Weights of a small GPT-style language model, trained from scratch on English Wikipedia: vocabulary 8192.
Each number is 128 + 24 x the weight over its row's rms, rounded and kept within 0 to 255. Layers, rows and columns count from 0. Numbers have three digits each. The size before them is the row's rms in percent of the matrix's.

# k: layer 5 attention key, 448x448, rms 0.0973, rows 127, columns 224-335
# v: layer 5 attention value, 448x448, rms 0.0973, rows 64-91, columns 224-335
# o: layer 5 attention output (transposed), 448x448, rms 0.0975, rows 64-90, columns 224-335
k127 098:148150143142103113106115140151081114175101114133123106053113132096100138104121101129134089096126138126096144124154118131119099152125130107168121124127132136098112107146163110122096123104157147174159126110128086116116091097114117143136099157158112140111106158150132151111142080176153144171132158121111146191069153093097137110132119165159
v64 091:139139150131145170073109153201119110168167093133127176143116100101117140111126104098152124152116145109166117041161146114155134098157142145124129151167106094167130154176118141161127191107162125109116136122125109123137120149136133117170102089121110129127123134146118122157158087129096127143115140128120113114092142099139139135142148114121
o64 085:107097147106097067158123117083163107072128123203143127172116151130127095084108108171083132089154103156109083139181074139159130150092124130141090156125120157102134123086138123118131096167129099156128106147132134133165121133118122143151124131144139109138169135088137115126091124180125142117102121145114125144096136160150136148132114129112
v65 086:135149141125111139179135119112158128141124100139138116128152129136120128147095116173143126167108118110086117122128122126166109100142134137145137118083084123146102151110100117120134124117104130142148165168115134153166081145114166132113148207125139145114109099139114149184148136146142131140141068142109136110131116116108116114157138122156
o65 082:113121158160124150093121147176103147147114148109111159117114103140147152140126098085079123140157127137180171110123137135111146113107110126176106110145140109111160097107100133104156167072122115125129126150157086120093183140146129137126127092137143105130145140097121097109112127094131093130128141169132121098133181090150127132105120164128
v66 092:159122143137141090147132127120130162078122130129140119100122120105118140068105122113136115148132135136160158129140116107102114107155141104107140162132159130154116079135127083153080136106123119177130186115131144118105166156151140135127131097179108120182116143113127070160151097098120104151117116129134165135100070144147119119133124147132
o66 087:106097151128109127128135139120093058160131166141101128153124143162126130127118136116146149122111103145130092146149109066130148143117133132136157083149130130132122178138141120118115080111135138104134113121127132141141110130099144131091160181128106123091160126142108151124121138169140147121135124174082072115136165143116135144125145086152
v67 092:131186107131135187104114177107151141122155135155130143083152140124139143102141092176122087119135138160139123108166158164133128137125109152127090102147129109136133140130164129153124101115129169128111084128111162109123092126120139129132116132125195121107121134108104142104138139121101123122158115147171124120124131123163130118152125102100
o67 091:113086110095131115135095109143119089120122138162086107197112142113091102129112168147133090110127144135151127174092094092094150141161149100125120162115120139138141129137111165105085160117142125139162111138116095116121161157104137164157129160131086111136136138158121074169117087171121111125122167159079181142121128165077150155119113158142
v68 094:152136131129143136116137146107171133126095146138128166190162119148113117066129169123162117142140106162166158122178105170146168155134126123130131119166128143122124085114117138146145101138121100098131101153106145113161111149106120116089120122073115158116155162116099137112158107123142130106099086105116130137138140143124133119118087102118
o68 087:143162170149154058165084106091098117148128139161129117116125129104077072149103122143116130098142154121116118137100113076137087108127129126107125120159124135149134163125141129141124131079141154136095118069193081093085131097149137135122147143141115101135049110140157121148109138138114162110153148126119151145104134146128135162133120118122
v69 085:103128194136124090127157133115142122120152094159126142128175123180143159177110111107121135111123105179109115092132109135116152098132133115108127120122153104130149148144114155172126155132112180124130151157091141131135129083141176155120120134125141165109099137134104146113111149133172068125084132116107135119144163123104147097131138156148
o69 084:124173123147129169127101121131110109102125121148107076182137133102142093122127160151140118127150140114153093125132102156126102118117085141192123109150143167147138120131140063075121152109147119151169139117166139138144127106112091108137171140135139127135164144124118107136095135112089185163125094140120097088128129118172087107161096106121
v70 095:089158137139126136182113130152146127142134097125123118139127124144119120103138117069155120139129126152104146131163135114120141103124162155139115145155116129118095168111130146140181116155136124111106125143110103177099172136133150090161100146124102174110156188146142082134116122106129163112122122142074132101109145125119153151152137137151
o70 092:139096138132137116105169152151113128122099136111119139129157130131111137109097115143110070082137125117158068111130126145104103144065113141160092166101152159119140095110141100054090095123130144126123126147143100125151127104138126126129132118097162090153137091093109178153109134133135095126127102127154158121118141123136149074135115132124
v71 094:121175131143119136095063164108169113156100109124110112101107133109120096136153160127127176137160114166121126104156122159205163108118122125161122175116167130135136078119145133093104085099116125163084127134128100111149171132135110155154150138155136076157147139118136139133148181176112134162143125142126175145093139146123150110147081115124
o71 084:155102133146159160128169124169109101127150154149167177132166118104094140143105115129131121147110164136125088146116153100089106128169129164084106136126098097156118137164094133160119093155170092108124099106153120131124170156138142123104087092138123131124168107129153108123167094122145167098146113118128077124117171108105160162095152135122
v72 093:099105109146164130151130167103121070153136115120151170111187116121135121115122166124164116160128122149132122145141107122155118127144093118116117137120147084073140072134108121167130127104164115149124154137127095138148122112168102109106163147132135132074121096084121091152106150135125120107116112123110080116129101122148143147132126148129
o72 086:154138150095081125136149075139085164144189105141137182148107129156147127153110107097095146116151115119075147146110160114101137130109153141144140097129111159143130189101155116114135130116130145105160131130127144175125132160120105122158128127152166135158141138177124169124127110125152119159168106144146119067135164122090102153116098129088
v73 090:129158153115147146090196130105122095102106117103161110116167109148116131136130110113118144081132114136158106113162121109116108088126113093139186135088090158123074139119111121113129128111125151158144103116107187120105132118122170161134089120165147119133125159112112143125183133112147160117173138129124157120125125097164159126071132077137
o73 087:132134090113149156103135115134143157164164118135074135134124152086142098141093121188139074125166115132142117158140178139140098142116132177134097125153151158166095132170125154143120123139149113127144112112134107170145125149086096141110115107116107170123171124145155078145096133122119109134112155138177072135078167143091097149131125119123
v74 092:120146151086082155122104140118073137119136118105123154097129089134120103182132145116124125119142085154109110127099117108073117133108086144112126104127171113108137117114132118105134115177101160188179132099168151148149144099138122107171136118089125126136143133138123118120167151156098122139147104130147104111090086131110118140173124105134
o74 081:100122077108147109156151138139179132132127136142132138128115163116106134092137166159118134137139110103138117132117123157168141116156183108152132150107156154153094115123130161129067145117125113096131167157124132087163118079096139123100129146130107099145136095150161124140084153131154128121112159115113153132129141131132119143090149156125
v75 091:136098154151147152130099080160167129104140115102147116110144100139144110070155108139137103142151128101161117107135117097147129074135086057103149075104136142110121117166156132165159114119168111161114120105123100124110141095092167149150149173128154160101133155120073122167138123163129132134186142145130113084088134139110118101134119125121
o75 086:085138106074162160138119164092136116161096104128130134139156169134123111120119106172123111099110111155102141152118090149169093159106136174116114160215128127173127145133143148107092133108135140115129136108123133101152150166147086120115109135145097129150114137121131114084147118135130114131080118124116118145147096164103138132115119138113
v76 092:141129165181116131098123142121137111130122122122129084150122157093147152163149110120130161105146118092129124130112117159110106108126148111165146137136149129127137141089118123112107092137151121149170147150102091133188126177134153091179093142152105090137161137110138135140149122141116104131130143081153117108119189167074157162121140117138
o76 089:163136133106163098184111103097106120153134163123117151125118075128111136128175156154143118141166122134118144151115172156164132156134106122081133135116132120158101129118170140169133148119105156118120092130120180121114134106108116146105167138150097140116097073087118138100113116102123178122131117162147122118141119113113106132133113148138
v77 091:150107129167149125145119166153105116175097157109143141142136120143162148100117151187086111143128142125144124126120106150120092116152126151174115108108134083172123129139088113097146168102143103154109146168114116135120168100138130152187128143124113147133191121103150104126134202146136138141136093133094105126134100094172121085111126119121
o77 088:132166130146152157144125090119155127124118077138126154132130170084114093146113116116157143156145133140122117120131155112163179116118171135116157167132110175124139124135142099130146092117127112110132105121189121113111122124127108132090121182118112103101120137116125165118125120104151133119096152075171112097120151152124119121135100124118
v78 088:179120124138140161150085127135130156138116134131125119147116157123117107111126109154126087117121139114138123115096154079137111120140156101106148072150130152159137165084129126118106121100141126167133158113136118107150064178132080128160077155068099135125115101108108107125107134140103134152147114104081091140117137144102128172169104145193
o78 091:098079127155116107116141121124144098135140131095125166110135062119158124151115131110121165146127080130118124160131096145114179133107132124135078186145124133135115117109124102142135135156155130086082148127143116195103174085108177083089166141139145150117099083119158136162125144150108147123134151117131190113128107084145109092141155113087
v79 094:133120099156159087139121133107121078117150137116117128131164140077083092120126151097168179104106086136107132105148129096104159136130140137142120119106154122102123107127123127151094150116126134096159120133148091096162111094083124128092124114100134144135130099108101132129108110077130143118115128132103167143129132137163136134132182117119
o79 093:124116130104135169124149137141125160125141128145129136145062125154140097163089091157126114122147141140118127133137153154136096148124112141111139114187116118153113140117123081127139110185133118140082126169087163146072131114124111100113128121144119124125126151187123123118111120117127138134123093114117132111153145119118079126133100113127
v80 090:124131128164136129153092165082123108114162116147146102122115154162149137093122134095141131126114118104116135137135109114144131082112134119138116170153118109122159138125128140137095056147142152153183121150082138118102102147115135122162157123145116140113177141144144130132122146124156139140199148125121156157129109147133148180116088127176
o80 088:117117129108123128079145086161121141096123132116145141108149138088148121165150108119125140128127122125126113095113152132116105147123105127127166123088101098143132143130112134134126182125163084133113145113168125141116135106147081132159055122086143113110101149167116106126069112119132129170110124153106092090132175133157112116115161127112
v81 089:124118145103135114048141107158154133160088136116163112102137130126122110172149104137130138130144164126176118152145133138161178137110164124147157092114102071148113142164146128145134138172123131146063124141127129140158091123133146110151170116142143151131108137111157126076098104123131133129147133121120108125159174121123129175137122103103
o81 085:138173120183141124172110118119149148112210107177119161146124111114160162142131132142141157143121154152104107122129136166130080146146116125088135139122148150151144131123091129141145111131117083096174137153101102109107147186135133175096115100119120129132149098115130121151146127127139107125085139129156149221109072110136143135091105125156
v82 091:105152139101123138142066116136131155148129170140146151132139123191124119112135149134127120138122171121110163102134121090148109094121128090125122099180131151145114118123134125128148164109094160131127139116157116056120144094112115150139117124146166131163113099130156123154129116109160153173141147145140125164102185119143091118152138129101
o82 086:163170150173126142103147125113130143143154109140118160104121132080132098159125084125112108101121106146117151154123113121136131138146106143148129141121174113103142106114131134112140115134083125134131099123078132129123148181150147156144104139091119114095178154109120148107134146133115104103103129093123130109128104143141128126096062093156
v83 094:146117126148155117165126146159118151115136129097131105170112083109092144150157118126104087163114125109161151106119131130131130144131164102093136115168088076189148145131141108117141153093156085110123123136132154096137085149104112106100145133115106095116128110124167125116110120124117151102146127105136135124124094111120152161113161144136
o83 089:116115153165120121132140134079129121123138129154115195125112169141179122107167133121098119140161112119117140117118092131115125138120104114111139128113149161055115105100137140157104120130112147155182138112083136151146116119158108146172116134101160122123098147122109159166114108111143142177107115139126151125137132146144112108171087104126
v84 092:134098104153110126143142116125117118105145158138138115142105117161154144124120105146108154127157101169135138083134121134150118110143148166114168134173132106087140097114116092132099119083090100168157123146103115158151094152084144120144084120140130120151162104119187122147127120137122152121143130165151107117121167108118132166122122128167
o84 089:120136122111135129128115136132083109128076124128107147117170115151112153166173164098137141143163153094152127153113166124118118102149091119157116126106077157118060142102147170131148140140109137117130159109150122083103143113124106119137169087089127135098120109123119144139130161139117105130105121113086133164152105148129134086077135142099
v85 104:166095135146151113145119088139133161123162106102106110145102097161123123121141108107152089135100152097149077130123138134158104074097133130126139120158117109093169142085127111113124106159139114153095142122097125124134135117090141137140152094122151138134101116096118120124114116094151115117094103102105142111089138150079140105143108155155
o85 095:093150148126124142144127152137146113140094122094112158088134167140145133118130115147137116101139080121100163137118129114124170120136131134107123144131128127148105127163134120133119128112122096120131146144141149145166075104193111113102150126114132130173118137130149135140114165169095164148115159131120113145150154087198103147155099111125
v86 093:145129118127118170061125105100124088121147151092123137105155160131133110101128086121110114150143144154126180126130139105156093141160108084160154161136158122114164130089147125086171136149058147129189122142127098120104114090146133127149143120116120179124123152153132133130158109135174146135095121128079119121114130127121106158143094159139
o86 095:091209135145154100199096117192115166144114065153170156159123127105151135128159102142131140111093125121138114095143160172107147127099134154113128115124099116144093131166111111146070144117181125161104117130099114128153126138120145123132099135166110121143133110129149089122120156122137095175126130098152133115146141130152150173130130113129
v87 089:126139089140141176159070137085149142162121125162103147129164132139159107137109174143122117109145109094121159088084157119125108134110163163071108131113156186165107144100064141139103133132101158123124127171100130160141094182138151148140120134121116086080143132138144144119110138123165124134093128124100120138100133118114149137158158125143
o87 088:124110123089110101096109150159135143090147110057129128097117099121131112101122091146114116156171104113143163181135126146096138117114125121142134132141149078097121120123126124112119180134127080100121136143117171110128151086087129104093150121179155094162087126139103115115090117099104126135130130123116114114145148141111109106126130142122
v88 091:133108100121161165115149110130144119154135140131156128129150122142153139139100118104102120110092162157144114134116161148130137148152091140119105131124172103117143167125169154128110169106140110109070120154106134139141121063122167130091135122110134138129090121152092122141126122124113129149145099111155137138152076096135143178095110101064
o88 090:112120131135132121144077160117142086110149142160120106146126095105114102107120137126119154138116135147125122137125122135139129119101156082117129076172081127142086122121144131138185132151109155112149112094121141142105127167166104127142081184144101093165134138073173147116127105131130126085121159137122139109152165149085153072161111090158
v89 094:149145146162119122113183163106165144098085101136088128148108153124091114114177134107172170129179077159138171136130177133080130082129115143120133101117132123102127079174133119146157144113126115107133144116115161108144137145128139154117096136107135104122106106135164147128167137137128150154165124154143122149144114114161116135126166112097
o89 090:119149100063146138126155126121125166158151149119187089140111126124109117111073125148120091132109159148163122129098103093145111114124113106108098161136142145131109192045120158090131117102124106125149132108146118131108137127101117121148134142121116097098116128097156145147096121131123070108094115137138162098134140116101135153128104171134
v90 097:113110099169131157145119142132119150153158118106127113134106145115138152113166134135154118104154160131131131099141122178132141173145118124166128168118166142111100171143137141109110098110146140134112140164133139119086124142114129144107090124141133132143126121116133134105107150147131122153138144137183108184121079103145160126084163143155
o90 092:174090149158139095140143121123151078130113171164161140117166089109158092153104153134108125201116130126126163138081131137127093111130164159104111100113102071147170151124118097147138140161120106100133143125122113194120144137168112118112184104095152134114105129120130169114167086097105117114161143136110137075153134127127151114135153087088
v91 094:092112121147114170133142089143153131144079109110142156125128122123114111152145157166118138151090124104120144119178136067110122094113139138115047114106118120128124154145139162179127121132092118126168110129146118129132129110156111119150123179153118155135098138150099105116159111063126100149130155147114131123164115143158123123113132112103